{
  "intermediate_size": 256,
  "norm_place": "pre",
  "weight_decay": 0.05,
  "max_grad_norm": 1.0,
  "decay_fraction": 0.812,
  "final_lr_fraction": 0.0,
  "max_seq_len": 256,
  "max_steps": 4517
}
Each number is 128 + 32 x the weight over its row's rms, rounded and kept within 0 to 255. Layers, rows and columns count from 0. Numbers have three digits each. The size before them is the row's rms in percent of the matrix's.

# q: layer 4 attention query, 64x64, rms 0.222, rows 0-63, columns 0-63
# k: layer 4 attention key, 64x64, rms 0.226, rows 0-63, columns 0-63
# v: layer 4 attention value, 64x64, rms 0.176, rows 0-35, columns 0-63
# o: layer 4 attention output (transposed), 64x64, rms 0.15, rows 0-35, columns 0-63
q0 082:059132093129138104144169094072142135177137136107072116167187071176139058162146109108157151059138129104090141092077173129127130100118162161093142108162157130132129107125137139161130178156089100
k0 104:116032145176113088147090160128047122107194122177151175152123156119142148145131147103094123083110146106100135141107094115092156191134114090128117096133182176140157141128145111081156128081130101
q1 074:091129115143095116104118088159131114124148159164108066152141075090103113125154186113088176104134119119161177187100136134164192085119163140160186057165128131128161146124173098100146110151184103
k1 090:076087158093114149121136155168081084144193160095128123112128132102126115141152128113143091169182176076121095134136131106115142140192167057135109128146148163121195117198135127133097159062106134
q2 080:154152125137129145106123124142104105147102178072141111101101099189173113093175138076144096083098111128125133130123092196062022173157139155117096134110158096125154172142126143092111139157167118
k2 077:124139134103154119110076069172112112141093137092125151074089120148099165174111129164131125132130152146135129112183161154126116130139123193095159100175089171102221070082122107105153190125133169
q3 102:144172124087142142099145133133049129123118173116076073139192178168099066147113116171137108120135149138193125141187155139061154083128107165176173109077151146117130130164147123142122142102117114
k3 100:096103135150134179157123119144138183132067090064140155143108162141149191169121143096125153163184106114112100115179163110113056120161125064136152150156165077156122104089122133174128135191146123
q4 093:131141080169136124161089098146151121115173077193133104106160156128114165069156155103091108104164152131181110122102149108166163157114132110078162150169090039123127103126132108077067139142165107
k4 095:173115129105086128231106097158133182122092142137126157123164163128121097085153119128164133097180084127103126133128126151112153122205137065167069115089191110127101111134137115131062123141108106
q5 097:130129127156148078163092131127186113079093133137175097082120128090129217134155124093112139107157162150137134164107094132152131157127141087144104162155041098102154084106178120108089185127150077
k5 097:068046157110167140081132185120152137134141160144188117129119126095178085115095096127131075156121135143134153162129131123083083170106117054139144136101070135159138141144169139186139109140159179
q6 112:145091180146100094141119125069103109139123130122173158135167165092122170150042102145092103094110116091080136094134137088153128139122081163185149107115150158137123155066134112173093100143154207
k6 094:070160137168149074145132138110094065090143165147111043154123113167124149112189110114078144097153106146115117108131123097135079150140128120087070098074145127133146096106182193141121164132083118
q7 100:132091158174157137115090139161120140113144137094100151171142171191144108118152079122173168090096148154169111080192142116053081154147139127089163139108128130125040130097143122076138114154121171
k7 097:152163103161134127124045092135165155092170127062156112110145163131111089112142169129056181097155202158114099094119127175136142124165184103085144133145160091081097155105125130108107142132096132
q8 104:129132129168124069139085098148098132186105128162170104106105114116091113153129094200153103126133067091119168123079172039178125133143154101135144083133102106170124119095097142178180151155112131
k8 107:136162078152141104090182149109135111162099169098142090107127158128112126167111109102185071139157105112203181084148145168185141146122110160134117147128120186105138050104178124116112084161124093
q9 105:163142078205120146092160068202098144140109150095119119124142115147138119111104114119113146106180115158099229195148102153104121106159080137119106126091133113153087158090104153144088105126164110
k9 109:128108148147126082128127175179152104124137129097183180101089114140110128102102123095163092084169107074054138116124119103158161117206114153108096121173102121147156152097153184148070135168082098
q10 101:137107111094106116159077111096114075070102177155088157118147111153075103125091163152102147155162077130151161120143162204125150196082194174147100145169090146129112128146136129148101178124137126
k10 101:138126101107188128104144143138100157122146135117165139129122037104148129120078161121140091105088091158134161159156174082190101170069139176142131153174162139128163146123071139163063178136148124
q11 109:082116185153130145181161077175104100177154074088088153150178055149155118177084134164174094109138147064134156173105172128162154109142124127149151167124112125138108144090129138150121130087150129
k11 106:087082142013195098146160181138124110132119175110177157144097126126118122151133117058102147120083116132138118072120179156136160089144159133111110090144124080131108113172174120116155147157114133
q12 092:176137135152205096134135101182087162119099174113112133093162166171144072128101157107049114101063080116138075133168109131109140084151113119139141129082153104155137127142148195110144114128107170
k12 093:122134123142163154163133118170139144198089110106077104072137137091093114104118119134116133083129133116059088120180121139148126195215085136138130158147097075077095146124087081145129178131133102
q13 093:043168134119131123075121110136114133095194100147165126145038085125123119127139078162120150138138084142159101166099105091148100091107113143090116179107133173096163106125163124089095119145105196
k13 097:125096144135128164050135127109163099117151164139112164141150185162124185116126110060109147138145135149140145195103121108121119122156071100109090145151144125120093114177083154101038048142135136
q14 103:150127098100099133127135114147100054141119228161077091131159152042136141117108121088167135123148190123147114153126104134181129133158139126173133135134107115143138090108061174068139165144130151
k14 098:099105150116119148153131074174091075156143145068131121127047142128169119135127100172153127097135138146114135093121168155115074153165163115108143154144093173238143085122131146133142120183169143
q15 104:121112178184139153120119076169174178139130108081131116108070123170089135087169120159208109113148113066142180106124168127144133102160110118193119186156087124159116110100107144129119155170113149
k15 104:147100113083115086124174155172156165151132117161147176129127115173148121136103172094087120116131176122144152131117103131185164151113162119073144110137141190122117069071205082118083128184110172
q16 114:157145130072104139157132126093071160220068135115102138118102110116143085107077104146135120115142120145164155091198151176117095124142151166081164118132131143105119146191098135180155075169158134
k16 092:125129096079174143162171116140114136054119125130141079152139148054177202190103128140124132106143145142107103082219113116165096099104114105134145117079111105096163139119148127126155184104131138
q17 096:092120108126134112157142117113080104176107117126138117169117080096158068133118144183180120126144135125174146082176099158040080155139114145121071132162168160109164189148115111156137090105182101
k17 075:115170150125123097160170141100150111169124152079128146155118085150102180141123106134128189117074085160161144090132099099124142084057122146157085093122102145191108080078119097190151134155072142
q18 068:157122112156111064170155182063040139133103209093151180147087125122149155161075101183164093116147163134086123115111116132104092130121125119126089142124145159151142162116133148144166079109119139
k18 086:151180127146106171159153121130137114151132131072132102110113131158107144105148128124174168115088143173172153092161159092158101095133051176153040077154115104101138155118150190184102158155105119
q19 098:150118149154108107132087139167138122096122126105140145111132109130136162086196135128089180083117150091138170162108157116146117165118106093169118164164107126148146137013170177041127105152098137
k19 098:139100138178129155123127132130093129106203134136117130134162112151139091154145136068155125099102167149105091101128198096086123142182074131111141117111155148137044119159164144183062088179091110
q20 109:103110077133098149125127166078119145112109158157142146149144162175094179148191143099098066086168163125189133161116197129083136125092139138120096164144102125108117076147129055082132117176118106
k20 115:177198114149087061111087120130141161145109145111127125120108063162111147118123155105112163114162110132127103155140137065151198097103129205136107070159075115133116125078076161109131162102120152
q21 097:095186161163220121126054122125129140186176137145187171108111144108121117151099084136093115161122115105130126152084145083139144115120074146157138086140127127098087064083139141182102125116104147
k21 115:147154079120074068090140111132128088133070152089058103150132155180130171087153158101132166125166176091118127085127131166116114102125089157085114178189119138112137149071120170099128129135126076
q22 099:122118155076184177142143116095135177174134113138120103185119166159110146127179147057079155168067128090161103101071169133177152128110111172117104154170066125155096118113133099107104138148111117
k22 122:185115146134119159183138106133113166066107077138122070130156103125142115143180145040135089127092119131131114175103124177116155117140152140095184110177183123142068079120133106104134102097155172
q23 094:151089115193078147163153167118131125147181153093129111150100163164166122126144078122121103145090101122148082128091154149124124104183105139109152114169099150078149125191141096159155134095023099
k23 092:162117138144104163130097153115119113195102143145138088141125162062204139127146159069147120144125194204124069136141091178111114121082085121121146090126114143156162127143130096134122107106093053
q24 093:162113132120106130204087110186132156137120134133154087115083196133093101117104111164117104135155172099168113177166174143176108191089121141091151102120146135142065096165116143177109109112184162
k24 090:216181112052134145075066085123130148122123141084167131151116172134086097133123125143158125111166124126139093142176170086117134148143077177090162156123139124157107129149179122111118135192087125
q25 102:131110088139136097142105184127141171088115155172087123137180106171101119129147142066129137149101159072158149141084128099089067091113076155063171160146139131178091125146118115131175117109089191
k25 097:153197082136105087160124070066094146131129076093115168075125102152095141148172125103148157148112153128162092161128135120146093110157178088055154113197139112108098118132094152149137131096183133
q26 094:132112158066083119133093128189102134118165099158106120099081119148088151199117090135133151123145123069132125160121121089168134114126132137148083071107167148134186171098150125147188039113132158
k26 097:152156149124190182102144169096109081149209098153086095105077123115097129150091145170147171158118087080135101145144131164110166146104107147090103132100142086108118151164152149088138042141118145
q27 094:182142089072109140160122117169168135092109132084140154141128090196124136069137131128159173123160130115016119134138059124138146125121148109109153123092084089132122138091093158135205124125142128
k27 099:084150098098104075134172152102175118127138115127147109113125092083137110175051132131145173106157160085110152143092162103092123168155118160079138132128167200101100183065110160160146167092101125
q28 091:066123097147162078104105139138171135115143182176099156153130125117111183115139143126077124123207136147130092180161149096147153126098155113111116126087118124212149120126158089073061133134090087
k28 092:085139144148118177092134118120157176165118132183154116129137118163151084098157121124118079170127091098123186131150161074077167092164122155121082117191088155135065095158150166124081151106185135
q29 103:126166062141165086102142092142161098116096105086080133106149154188170194134150125099074136167147184114154166105117103187068115102123151123109103112090134105144190123143121185149121150115164136
k29 109:083143148131154092112171110171133149161096037140123195142119116087159159141107138155186100171109158168104106114084091090126108164160173139147131091152115074109117132107113160096138166104138200
q30 115:173081066230090116129104153114156125112096122112106148176149113141127120156107153115084158120171146126133124114170144146156158141141116098096097053160100072083178090116112128090190147127149138
k30 116:145160141115120108112142129119143083185096120111161104168183076089130067100076122137117158117123105176105139148105147117154169119181164218128124067106095158169123136169134139173159062118129128
q31 087:109132161169143157162064085117096076147108053070108117109170161100136106138145144102102159181116161171178079100129150105145113084144094136168187101091152153146143105143158132115165183123157135
k31 091:156091115120136137131185104195140091144145146126072094169187135103137107111118136091116142137147107148156048068123139122168115103190105091185197167133118075100135074153121142119165156132117131
v0 088:087098177120143087128107155171148174102190143145145119115108193157161118156145100135138173122182142179129099169212115120119073147162197098131124141137097104161125155123103129158140122112202111
o0 106:173164092163116165136154111135172116136158160128129149138141132129169112177109179120123144124108148079130151131135234157134213176132075139111132087185144150125139126132177136179152158173091151
v1 072:172106111074108146120184155152138163134109131145135198152150110125115151144071138131170083208115074116085123128089146110117136153160090103139102148159129125090200117155120093069087068109118144
o1 079:129104155136164141089128154176122127206153100137110155113049152182080139108131132130127094096145168086165106131179156085118085157119172139113171148171120131159118076146074100125146197107135158
v2 075:120162139111151136145130135116111109103167170132147143103200205082066159117171056126132177124192146159114144091167112120139146160123092134154150085116109139125112108087133136097055131111100065
o2 083:150138111116149123102158134151116107135051117164150093149078114113105125149097179171107114093068132145137123123077116200137138055160157101105105106073087088103198141180161110155151150137128099
v3 106:093207129155093137160099121106111177157101118114196116149114134145198069085113135158044147146121099158128122106113171168082135149148087094101121138096094101148125168128120120161114150074156100
o3 116:123128179107089119144104100179132141109134133090083146110128100127131201181109135059204146122153139098113162150122110069197177110138184103168106111162160146153171119107147147167125108156118167
v4 086:110097132091097142110150092117129096171085093145152101232129137100106133176073110128144117103178073134122093125141124082093096153204148130125081089151125096108106087162149105185156151141134138
o4 103:129119133138142111064118156131170162120139138162134142092159116101147100091149139107126100172080178146148058125143162119138161175091162080074183155175124162194138141117124137047138112116071102
v5 080:116186083143083134119112156183147124116182116129164098103068173151123100110147141131141136173099149057143102100130051105126204151170150132164136072112080123110125149102141108112098141132070124
o5 090:167075171049120101113139070107111107115056174089071169134123118098146113190125161173091113110122095127167164137153159126113145100145091185141133116151136178110133102175133128071123111119149150
v6 089:052154132131148164151124128138097110197129202095128126141059102139140085132084178142115057164137100101093155171146124139108164165106095115150129210102152144087142125093125173132124122129110142
o6 097:132109126142046065122145098154091109136143092107106085209129115170154143126148110157150139057137160172177159086130131128161097133093130080118154094136158110124091102128168181160162111147166171
v7 073:153179128172109101174142108157143121167137172117155144100145142176172190186086077130155120124138116129101133111156146110229115149165158090145133131168122177115174146076101163109091120133133172
o7 083:188130125119136136177089137115146129121128139159124185160041147130120162116171151104120137124132182130129107103134184160112176138095143202110131163134149084132116072151185078190118170167114156
v8 087:108082149112104101171117114114074158101124073157165133131103148099152056065150085162115123148108189124169081094095107086126099123184163150171178136138113127140100134140147067143136169090158105
o8 097:123135123138155174133155119092127166084124064069080164119122084114095165164131167143085122173118075081154165186118115120143158161186095130086123152118152161142130178074113128096122095131190149
v9 068:153139155132113145121100100084084107145147136122103208118169186078082138143180071109151135109114174160097154102089159187104139108102096147132133134124156155118135151142123095107059124071098058
o9 088:140145119142201151144158122143109147144156112167143087178115116104033135145149153153195101154128082124133135142098050177120130110107177126135130146110120112093157141156129056130150154148205130
v10 077:129152144130161112129175178082169159109130113147125090187088138121116117094177170136126164152119115084171059075110137122073160180095101114119151147109083169161081157134112153141124099105189078
o10 086:126163103111063129093161100178122126087078145111116132054115116141124148152103137116096042145118106159178158148134116116124079147164152156148091044151132151145147083130125136158110057121090154
v11 081:165089080139081182115182109117070121105059113113114153124116063101083127148097123127104087107134090133114131169138114155169161160137110148171137134151150143117147129153136170105073121143126235
o11 082:116136140151159084068068130175100108148183092115163158145101164102123114092132083161114131092126117119124068143114118076130052083119126123104132197150109128147108112055099156079156139146117083
v12 089:136176142108161095131173112194153093100133087121138118141104125076142161113126084110135130123047129072074149098148091094149167120160138157162085113182173114130067143141182151146126109110063128
o12 108:160122152116128123159075160057099142087156137128097112106153159092062091145190153122071085102137091158195086149128148121103087143077143104108121175142082117146144118150100089114121118150193104
v13 084:141059074139228088157129099099099120124123108139131119124146086230128112122119150107159099119102169126162109136141083120091091119165097127094140076122156133153100073132103137111088113177143140
o13 097:087164188120090206105178168104187154114108091107149133106083123105144155156172079127097174144135162166113154096173168164094148154112140161125110120124110131102109164098114108091151128089056112
v14 103:143113136156089074151158131140113149134099123145141168147122039131138110157171177100102155086117111115055213164162140116084165142081137149169158090102089126138106119097122111154079152130074133
o14 108:085191198106120174148091129115093129125169137120174102174111162120076147132097063143154136143152092096174049135119164153157148044143156099136118161179122148110163111132136153135115143137128150
v15 087:162137066164129139143109122167164134121152155113170088082179214166188105090111080129108151151158138144093130120148090148145074097199114120149124078152100089119166142151133146113099124151112182
o15 094:160123201057122092067102103125148097131118149124079148100091159096141099167112106110131177058127148099053152133145170088074184132093091125128112156102136118147155128136118086138136133132167089
v16 079:109168111126140174129140139102052148105178165072171147096107095126151156074130130130112158097100143137061190105164123195168116151166129123179118113150124130169149117197130102152135094152109172
o16 082:108112170114134107138151136150130167153173148055166098101125175115068156186112175114105147048156111113082041120088147127115125070126128153146134130103101123121119150117160140108072152161174124
v17 114:100020129174131133115116111109165160147112123111172122147073119116182092142057141155116129208140085103105138139115126125077077105155101087179119148157125118092168175123130125147144139110130090
o17 113:135140164144082118140118115103169122114161076100126073128097096170116140091132083061155133045117164117145149164185166081180171198131111127069160111145114121123127115158102141115141106168126167
v18 088:143162163129160110134136195098181147178106072147185103109197131100135143142100150140107193150161077186140131116138168147079121134145106101091157146141113123168052116105133116102180093116140131
o18 093:118113095099137160107158185145109137126140155122087179090157157127159138095086126094143072140123201151135154159153114091200124088143152144107089105116133134110227143129112169154083166144079113
v19 094:129142102139125134179096165073157116130135125119113082092108106096114131143168136109148119069150168069133117124157145160119122098163158160108182162189123124153106047123102138112081125149019128
o19 104:119097131071071144068176087128096160163151139063181199145132163107157073094117136173128099147139132154123117155093142109110107131097138138088084113075153146139139181169146109124132145140199131
v20 095:145098131147166155108159131091111194148193097181164125050116118094087104073139101122124113134120142144099098184109085133133107118093130115145097158127163117176143144168103067116176074126071126
o20 113:105123113140158103092138166117138105156165146064119107119143094105106146134078134132070116120131123092091159111101155116131107113113070132151179108029098102075172113101041145100102152173149151
v21 085:119115161143107154194136113052145177199133140124147142169130116120133102144155146158151113102130091111102146127145159140115123149181124127090166160175052167185147056130092096170154128082096127
o21 085:091127142124092145079161129161133161129176154044155119115068107151137165087119169156160067148142152114138082145099119113144176145097172120096130099063198119153156103119163119126116103131082178
v22 090:154095182191134138105107101157103153124157074201149094131105111142110149209119097118119141168163075108137160146165185134081121131075096132129127132105111133151160154090180125120130092179180111
o22 099:090192114175117131192115095102207102110168160143152136169085154131093109074105165146147115163091163138109156107189109144153121123142135107100144141158050123103131096174115181115157114099098142
v23 113:090106079141156106083170107084177111119177146116119170087106110150058136109166148082137089105065131109135124143115105121174156106117153193083136127213113107125113149164134120121172125145069141
o23 117:192142150120170151167137151114073144101176162150112116145152210104181133140127137162095135144152110118127088093113088102138122191138062148190119128065167106106111101153099132067153099149123128
v24 080:119193110102118179170108114089088096200093139123078063117116091120128157124081164094102103077141119112143183092080195114146077118112115124122126109160123144113093105099105087169158123163152141
o24 098:114091075124104100125169150105163195082144111113133174158110148134132149081134112091155148176139208155113080137156091142161131125127144176181123152085164123178123162135182110135053089121131138
v25 095:170092164107122168163145201097090050146154113157065130131072116118114154132106125115141146080141119132073178146187131174145121161135176123203121127147126128126080096111095122155150108106145161
o25 105:128137099164136087078142158134129159119184124112193122159178172158073064136114155156164104120124130112209091145148141172109115109110080163080115139137146148144105095098160145155069161174135163
v26 103:085170076128162140160172150077139157169111153120112153146161126165108071147083093101068156136106167120159114123144086129123150183135091151126113143155228085113145098126125149098083102118137077
o26 111:203154173130082165097196121125108136145120119167120117147164119129159169132138171098147155144162176171135173144100117126176102030065121165148121118144112123171134142090093075118155119157124133
v27 105:094109115135179137151126204116118085107141182166104118143170143094185170090171164120092126131135115137099110090161157195070072079133156108139092124126142061111162107148140111111110135085089147
o27 105:125112150127079128044145112131104208175096150157140064070109146170062101156094101129143134098158128091088158108126113117096119172139102084110127128104124141163066158145104160176115146136156118
v28 094:172138101146182124113131133150148132102174172158123140084091162171163090093077116138132138096157228140158096166085175101129137129136111113057129189159139113118135118125135099136110163168109067
o28 112:102115149134108128131188140152149085164138099135132169189160098078121118179122161105116190176107093078170173141157132131108124197097122085190094142091122092100132142181142098177157135122132159
v29 088:146164133153165157119086128109054133116179062123145152075117139172129119153137111150118106138126196212130102147127104150149159148176099062093122110143133098149111096137141079108119210116138151
o29 097:057079149136164157153130172145159146144091126075123114135109078028157077158146174121150173138150134130121131110124120112138150120082151111126107162107117085031109152136133108153153152146082110
v30 098:096150121099145114178109091152126190079091148154139104140103140113157130104158216152121115058137195112163143134150153099098155145136117119118104095160161079150135169095089108155045097128099143
o30 108:155118115100070186093142110104166116091120142065138129150100140161113123154171069130115170122136099083125126162110141136164134138140134125236096136166136185135184155150172124138167172162129085
v31 093:078100118102086151178144077159159115100121132152136103114157117136115154090179106141095139159146092100136178104172116088187171157119118102156136074138093173127162177049108125087073126089156125
o31 105:186126100106106082145076087109137094104053117130147095103023121179131140095100150168110137106113102134163114146111130160122131106183108146110128194089118139139157103139135127162174095149072102
q32 129:075111129117159133154067159138122193131124133141154061161110126126174133110118088165108118096105108080140122107179129135101129169049117125185154129076149179105167170189157096078114149115127143
k32 092:179131123090074091162083126096132125107118131167133184135124113217153140135130134146236092131118121163170160166099100138130150097147100084150096124149100147145151161057167109134139155131150108
q33 082:121093100117098119137115173124151154121174121188083176148111108149135075128139116095149144100127109057183172127124142186170155105137139139139079125119174105067085112176142075170107110196156119
k33 078:147153211055084171137119122088094131142143181074129099126121132158075142080119119118158119123085113158116125143208136193140118185132140119149124095166106186147092142100133180124128135099128115
q34 095:103175158057112147131082142103169125152102122125116100105133121120088124139175125124166103061164148148132103176149074117137051118115140081179130135114131161095138201157143125148083191120170096
k34 102:101144083202160092119107052145128073086118106131166104136166170127172134086160152148157131141139150141164185151140136069104109081087180124143109165060133156117103089159148118144116089137106126
q35 098:158135090177095130082125163147148127073098101176195174123163092112159147120189154094125157136116066134115171089106160129093214128165140130158125126111134101168063116126144102100119090154111134
k35 102:141146121076137160141179119061121163144152177085163149117083152081087162145127157101156084107123176107141134149172084117166123113135119140170151171117093157191175102140090121077079133146183105
q36 097:168153052127181174129189093160097122147128129112076178136070183104151095142094169136123082119114161139129088135156113099172117087135091140123163167132198101125126119108127095187115104089127126
k36 084:162081165172152153123129123096115128093126145133124165109154118122139138101137128090114192126125123059216175158101185158109124112142109160137204100112129112063119092069140151084140138174165115
q37 093:151109115108170080078129083121128091132125164145131170170103116110100123132088158175091171182155102072142134118130201149153136094110106202100119083150153182113143102131116076145148084089174146
k37 095:149165159137127133153146104121068130176129112103153142093084175144129175165132191145118103120128125166118136128104088155149112062202062147092099103048068132183151113121114138126140123106108164
q38 104:124177163035098147069101148158086118127116104115123130143141125126120146102089144130158016138086162139144127154141170127129166123129138171139166088152153186164157095129177113129113164105116086
k38 110:160164119132134116129143121195098145163131151145111166146087143146181152212099119131098159126126127064175167133093149146065122114170143170173130099096167139175110084091138130150143078153156187
q39 102:080133172154112188109165160090164121109185184122098171088177142131120097138111161121104103109122184185186082137127094061143080125161159109170108116149146152121170161124147140152075121131112137
k39 096:113156072143157132163149113174087113153152130153126078118086151132172121129115142086186166170096147135134099141172150153149139130125144221137153147089121050147051083140128136096129104073138135
q40 113:175128125103062123072142153141128119134095145143110189098142191057134044146102151142160169127142118144082117119133098111157116052135153124102119156140136088100102142135067176139116100185138128
k40 102:096124132182167160143081127096091105122146168166162073107096116107118149086109059092086132149082135113109146124129105115096117209147132111186145127152112097178135094211109115142141168090112099
q41 107:120149119126135100160097102075166170121190108164151107166098106078133102076126089117161158098082103080126164132146153058125150149108167165132226120167149109143138143104105108134156086135141078
k41 099:120083159162114184154138140135147190131101167128152153137166170116137146165133133143107147115111188126145115123128082116070067146103092203093129061162117138115189134167186114116078123117113081
q42 090:130140137116123123153155157212190089089117107145167148102123119182173074120099113131086127115193120103052130129169112147168121087188104086135122149091198136113123136103120134129088093091137133
k42 094:106131104150135149086132099119055074104153125100090113097173128148088123133073152114194103103088114158174115198088157068107144131112137146100159125175076095127132095164076131122175148167135118
q43 103:124108145151102119167088164122091123121115125080099212133151132102142080087148135140145166132180120117200104141138166129121115074135168123125117111124135099036094074083186118110164157173105122
k43 096:161072121130141158194129134090075127120104159146102090175141149128090064161131135085118125120115108100162095122161127092142123144172170107141107124198195124144085144140158167169097121052114170
q44 098:123069149163130119135224120114197131093116148140103104127083100114177130155108112176141132101103101138115143073205133143124167076179152130179165106169112112141116102154160114161155134086120095
k44 099:073105104150109126143165152115123121158160106127110164133132111140063168104128098093163171137112137087140131148091150034156114202072046092111131085149138137163114113149157117109160125148095177
q45 096:131105114159071097117154169162157070091130162101092132119107125146101194098105196107152119137109113129145096201095134080113095117066151147170155149080106153173118132098195122129125134158169152
k45 097:157138107135130135134141128099107098194083093088168120082146134195116141115159104144074108137201087159142155113173196145105129074166112124129127138131097064126088141120194154130149130127196123
q46 093:178143134101092139181182164100184074143136086170112136182185190155151104137107159110128099125132145104042130125116143116098152155103114166112128171154133148158084124148119072114146153151106073
k46 093:141103112108090080121096097206117102135123145088133154103104106127125185115186140104131079173086136142217155129123120170141074128140154093153130097149089084091125092184161114121149180122171119
q47 109:197044110109100161172119163114174142134133147086162126164096064076141141099153068106109128035117113167155100111136148060152123142113141128101142118148158147113145135112170117116093092130125124
k47 116:084130114119122165154192147102113071132095125184142185084182176107177145100132176096104109126139123097161096114146074045158099118123156180145131149149124144129167177104162164142090111114141130
q48 098:152134056117119071091147183113175091140124135149119138104172135092106184103143138099092138154177166110087112164126129190116150163118184173109139129152080067122147109091118129081068108155104102
k48 072:151098111188121136148112120050118145188136147110120077146078151111098088128119141106158065135125126157125198112133105142170160107077121093107166140140087149092144071187126137107064183135134123
q49 115:146200104104149150117112116100117088076158106132127125109118087125145148135143127081163154149192198157106125085133135080175138090158112199134120158183112131162088083160088152166151180125106166
k49 101:080116141102152178169175127143164140155127177133114185140055132134111129165093101144119185133134118092085090135134113127091133122126189148133078155062145175092133171081108115146130147066092086
q50 097:094031139151142089178138120151145153126141090114115128176063118101139120168117092174164127164125111129114158152074055122121107118139135126115130112077208161139111155114084097123182142149126173
k50 087:077230173155110131119133102129133140123114128114153130068118166156098130159152191090116185160112103094151074117157169148113121086102119162182140120121112150060123156137156087115134187132106100
q51 099:119095163046113093149134135147111112159098145145150171154138103130113126164151112166101117105164149156099165116100129168197057120138192130082070122088176086116148131183112124103148168133181113
k51 104:132131111135096170116118061189141068122134166122179134094127172149092099131063140102142131179119172121119120115111119109046134092130121202185097156143097144131083137116095079136108114150101089
q52 090:154161189131157131133121101100161112115107181129155181104099081073125164107109167152187118061140073150150179127118099101167178177116103110134102126184112111121179099126114115104144158192148124
k52 108:118106109102090106130095115090127097092068063172081157151092115097123079104125072146116094133104179161119129177181137129085149183141112097116167106157147155140140160172208099134115103117143091
q53 096:152174167124135148099172124146134066147090156200128107062135140098137131115139141140067105116126123091096165111117152090171061134150207097118077133135150158124123087168106162121100066122124156
k53 126:104125122170126047068120143068131083111108127126149088152146164167154119116127084127184084102085115189101133144124114132072107184092135071113157117145101118188100132090183142142131141121128085
q54 094:119164115177061144129175129130110116163144177115124091126166096071171143172117150099123092144192157127142199099108133128136139166132090154151109118112160085055152077123109134070103141170121172
k54 105:137168122099134164121144108125115142114187098047133147115050142129120158135149129113133145114117168134104097117198090065171110136155130138166141176171139068113082085076075095112091121104115096
q55 103:113115145140106116137136119151086163095111107110127096102117199159093113110185147128171126066126124126106140084112156143205124048166178147111193139132119153092100132115183112074098150171088132
k55 107:125051137123080098137157092104086154137160139143094070126186091160127136129168136115160137136078133123112099148079081111062167110146123137186101134226140153160125106146139134097101157129160156
q56 090:098132134173113074134106086157111108090139127133170090152123119133083083170111112167125156075180118152158104166217122177102129108130121139080112151101134065143100130154155132173135076159194121
k56 085:142153103111138193105123132167146156102146112107182088128121159079130077080136198165107133139152128102075089084125186110105188211129113122087154155148114107112126110164103122111127198145127135
q57 113:142112146149118092205120136118123161104118105120087138169170092087154130161196123088130106153121117179123112152132104099097123071172068164079156128113161152110176103112099211068136119116149124
k57 106:138138124121139110201084146149188107112149098150107140088140113156173170117067146119135088080136119071129099126137107096180155117132221092137156124151126115141079163188145123136050106119122118
q58 103:160167135173113143093124152104174121095153140134139160173138190090135130112181119125234156099117106142093094086133154156143111136186150146118063148111063157117069109119125147085124154113140158
k58 105:111101093114128097225085120097146120136107076123141092127095096163133075088157146126084099130096099115168142193185039127098117127139095113162146099110128145128117074133133150139181162140141105
q59 115:114190112144112119113098156114147162113126114130166173125152122125099144092095103125059166112109104145091102106176201152128161164113147152053164070105076154144097130084091168071119136177123109
k59 105:135155104077152137131087074151134124097122138103119109164169151090164103161120108110125072102117192124127105136143074140159159131117013123128101146122166110136165092178085155156097142146180174
q60 114:118120181113142165129138081119130143113123076185125121133178133092159152130131147185124197079089173140169151143129070054097105118103090139096151092142186136117145127056132137117095125184149133
k60 112:121111111142205114147105138118106127130141149134151174128117135159153171066103165095145117088106207151126089084173142153093140112214136147131171107101092101088130099128138090141089136171108199
q61 114:117165105169140139155075146192161129154189132150146108140075087049147150111117150130093057144112148110089110091140176140117161100115100132118182115113135089070127126125154122141151177158192104
k61 106:140094147090195131130188128153085117083132118147099148115155184152094105196138128140125158097189142102119186146125091133126092079160110128107143152216178126114100084173123089150129130084130117
q62 093:105182132117129108172127121140157142103153102056105167104127106135146178120128167165172137089146157101124155121122159110111158095178146073122032077173148094134176159083193127124120109092136136
k62 097:112082101108095156135134102117076123105097122138069183180170115125142024141131125154130153097156102141117095115136083132161177106144142132132208115077094112162102113153143092106131137192092138
q63 116:149151090110126093107138187059110096140100113124152131115077153195183120131166163105122112140131113124154157138158081107106113113159092168101191139158059102101151094137150176131088189146078128
k63 124:146149144193114123161108121121111137135193076112149107138163097109109170125183077139076121161112125141140176180139132090117107092139152097117165140069056163098096124094134128086156124080202140
v32 108:169143070138086134022155197078177121140134119131120097097146122113129092079050111134124138153166147123145151147111118109129091075129122139124120121159112096124165160169098125155172136189141099
o32 099:134123105095129048141083158112119149081117158095083144157087107133202176138183115137133072101171152102129128109104143117120133134115204095089128134086178150145138047114160137116164126107153144
v33 100:138173131130104145161131129135077084106104098140110036127095098094140146134153129141120105103130123183134138125055117125132179080097173141090119086079129159127084092107180132110123199090177093
o33 089:134133173124074143079186133098177137090100184052109129136133166123084156151104170099094119101091117155154098073134124162177172114089124127153169126100110121122162101163120102093142146186104077
v34 097:154102077154093077084128116126109143114181119191155125148123067151104181110138104148163138190123106092153129173101059101099107113108186162107170161104131075138118176107127150101146086165155123
o34 093:201114138170156106112121122127148101117120120121137086138102043113125115132180091117165124107141129100125127179116146148105159073026147113090155116160163135161131174164197139166139113096110174
v35 111:147110089141101129126119116157117069157100177106094135171102108110047102159190164123114137124180111166088191146126125086136191128094104104179083112168141166134170099123151128084083150131116156
o35 108:131122104089128136094159147159144196093080084096148148096106091163166115133070076114099134090068139087113164119106099117171134163166077111097167114151166084158139134128085205153114125118147104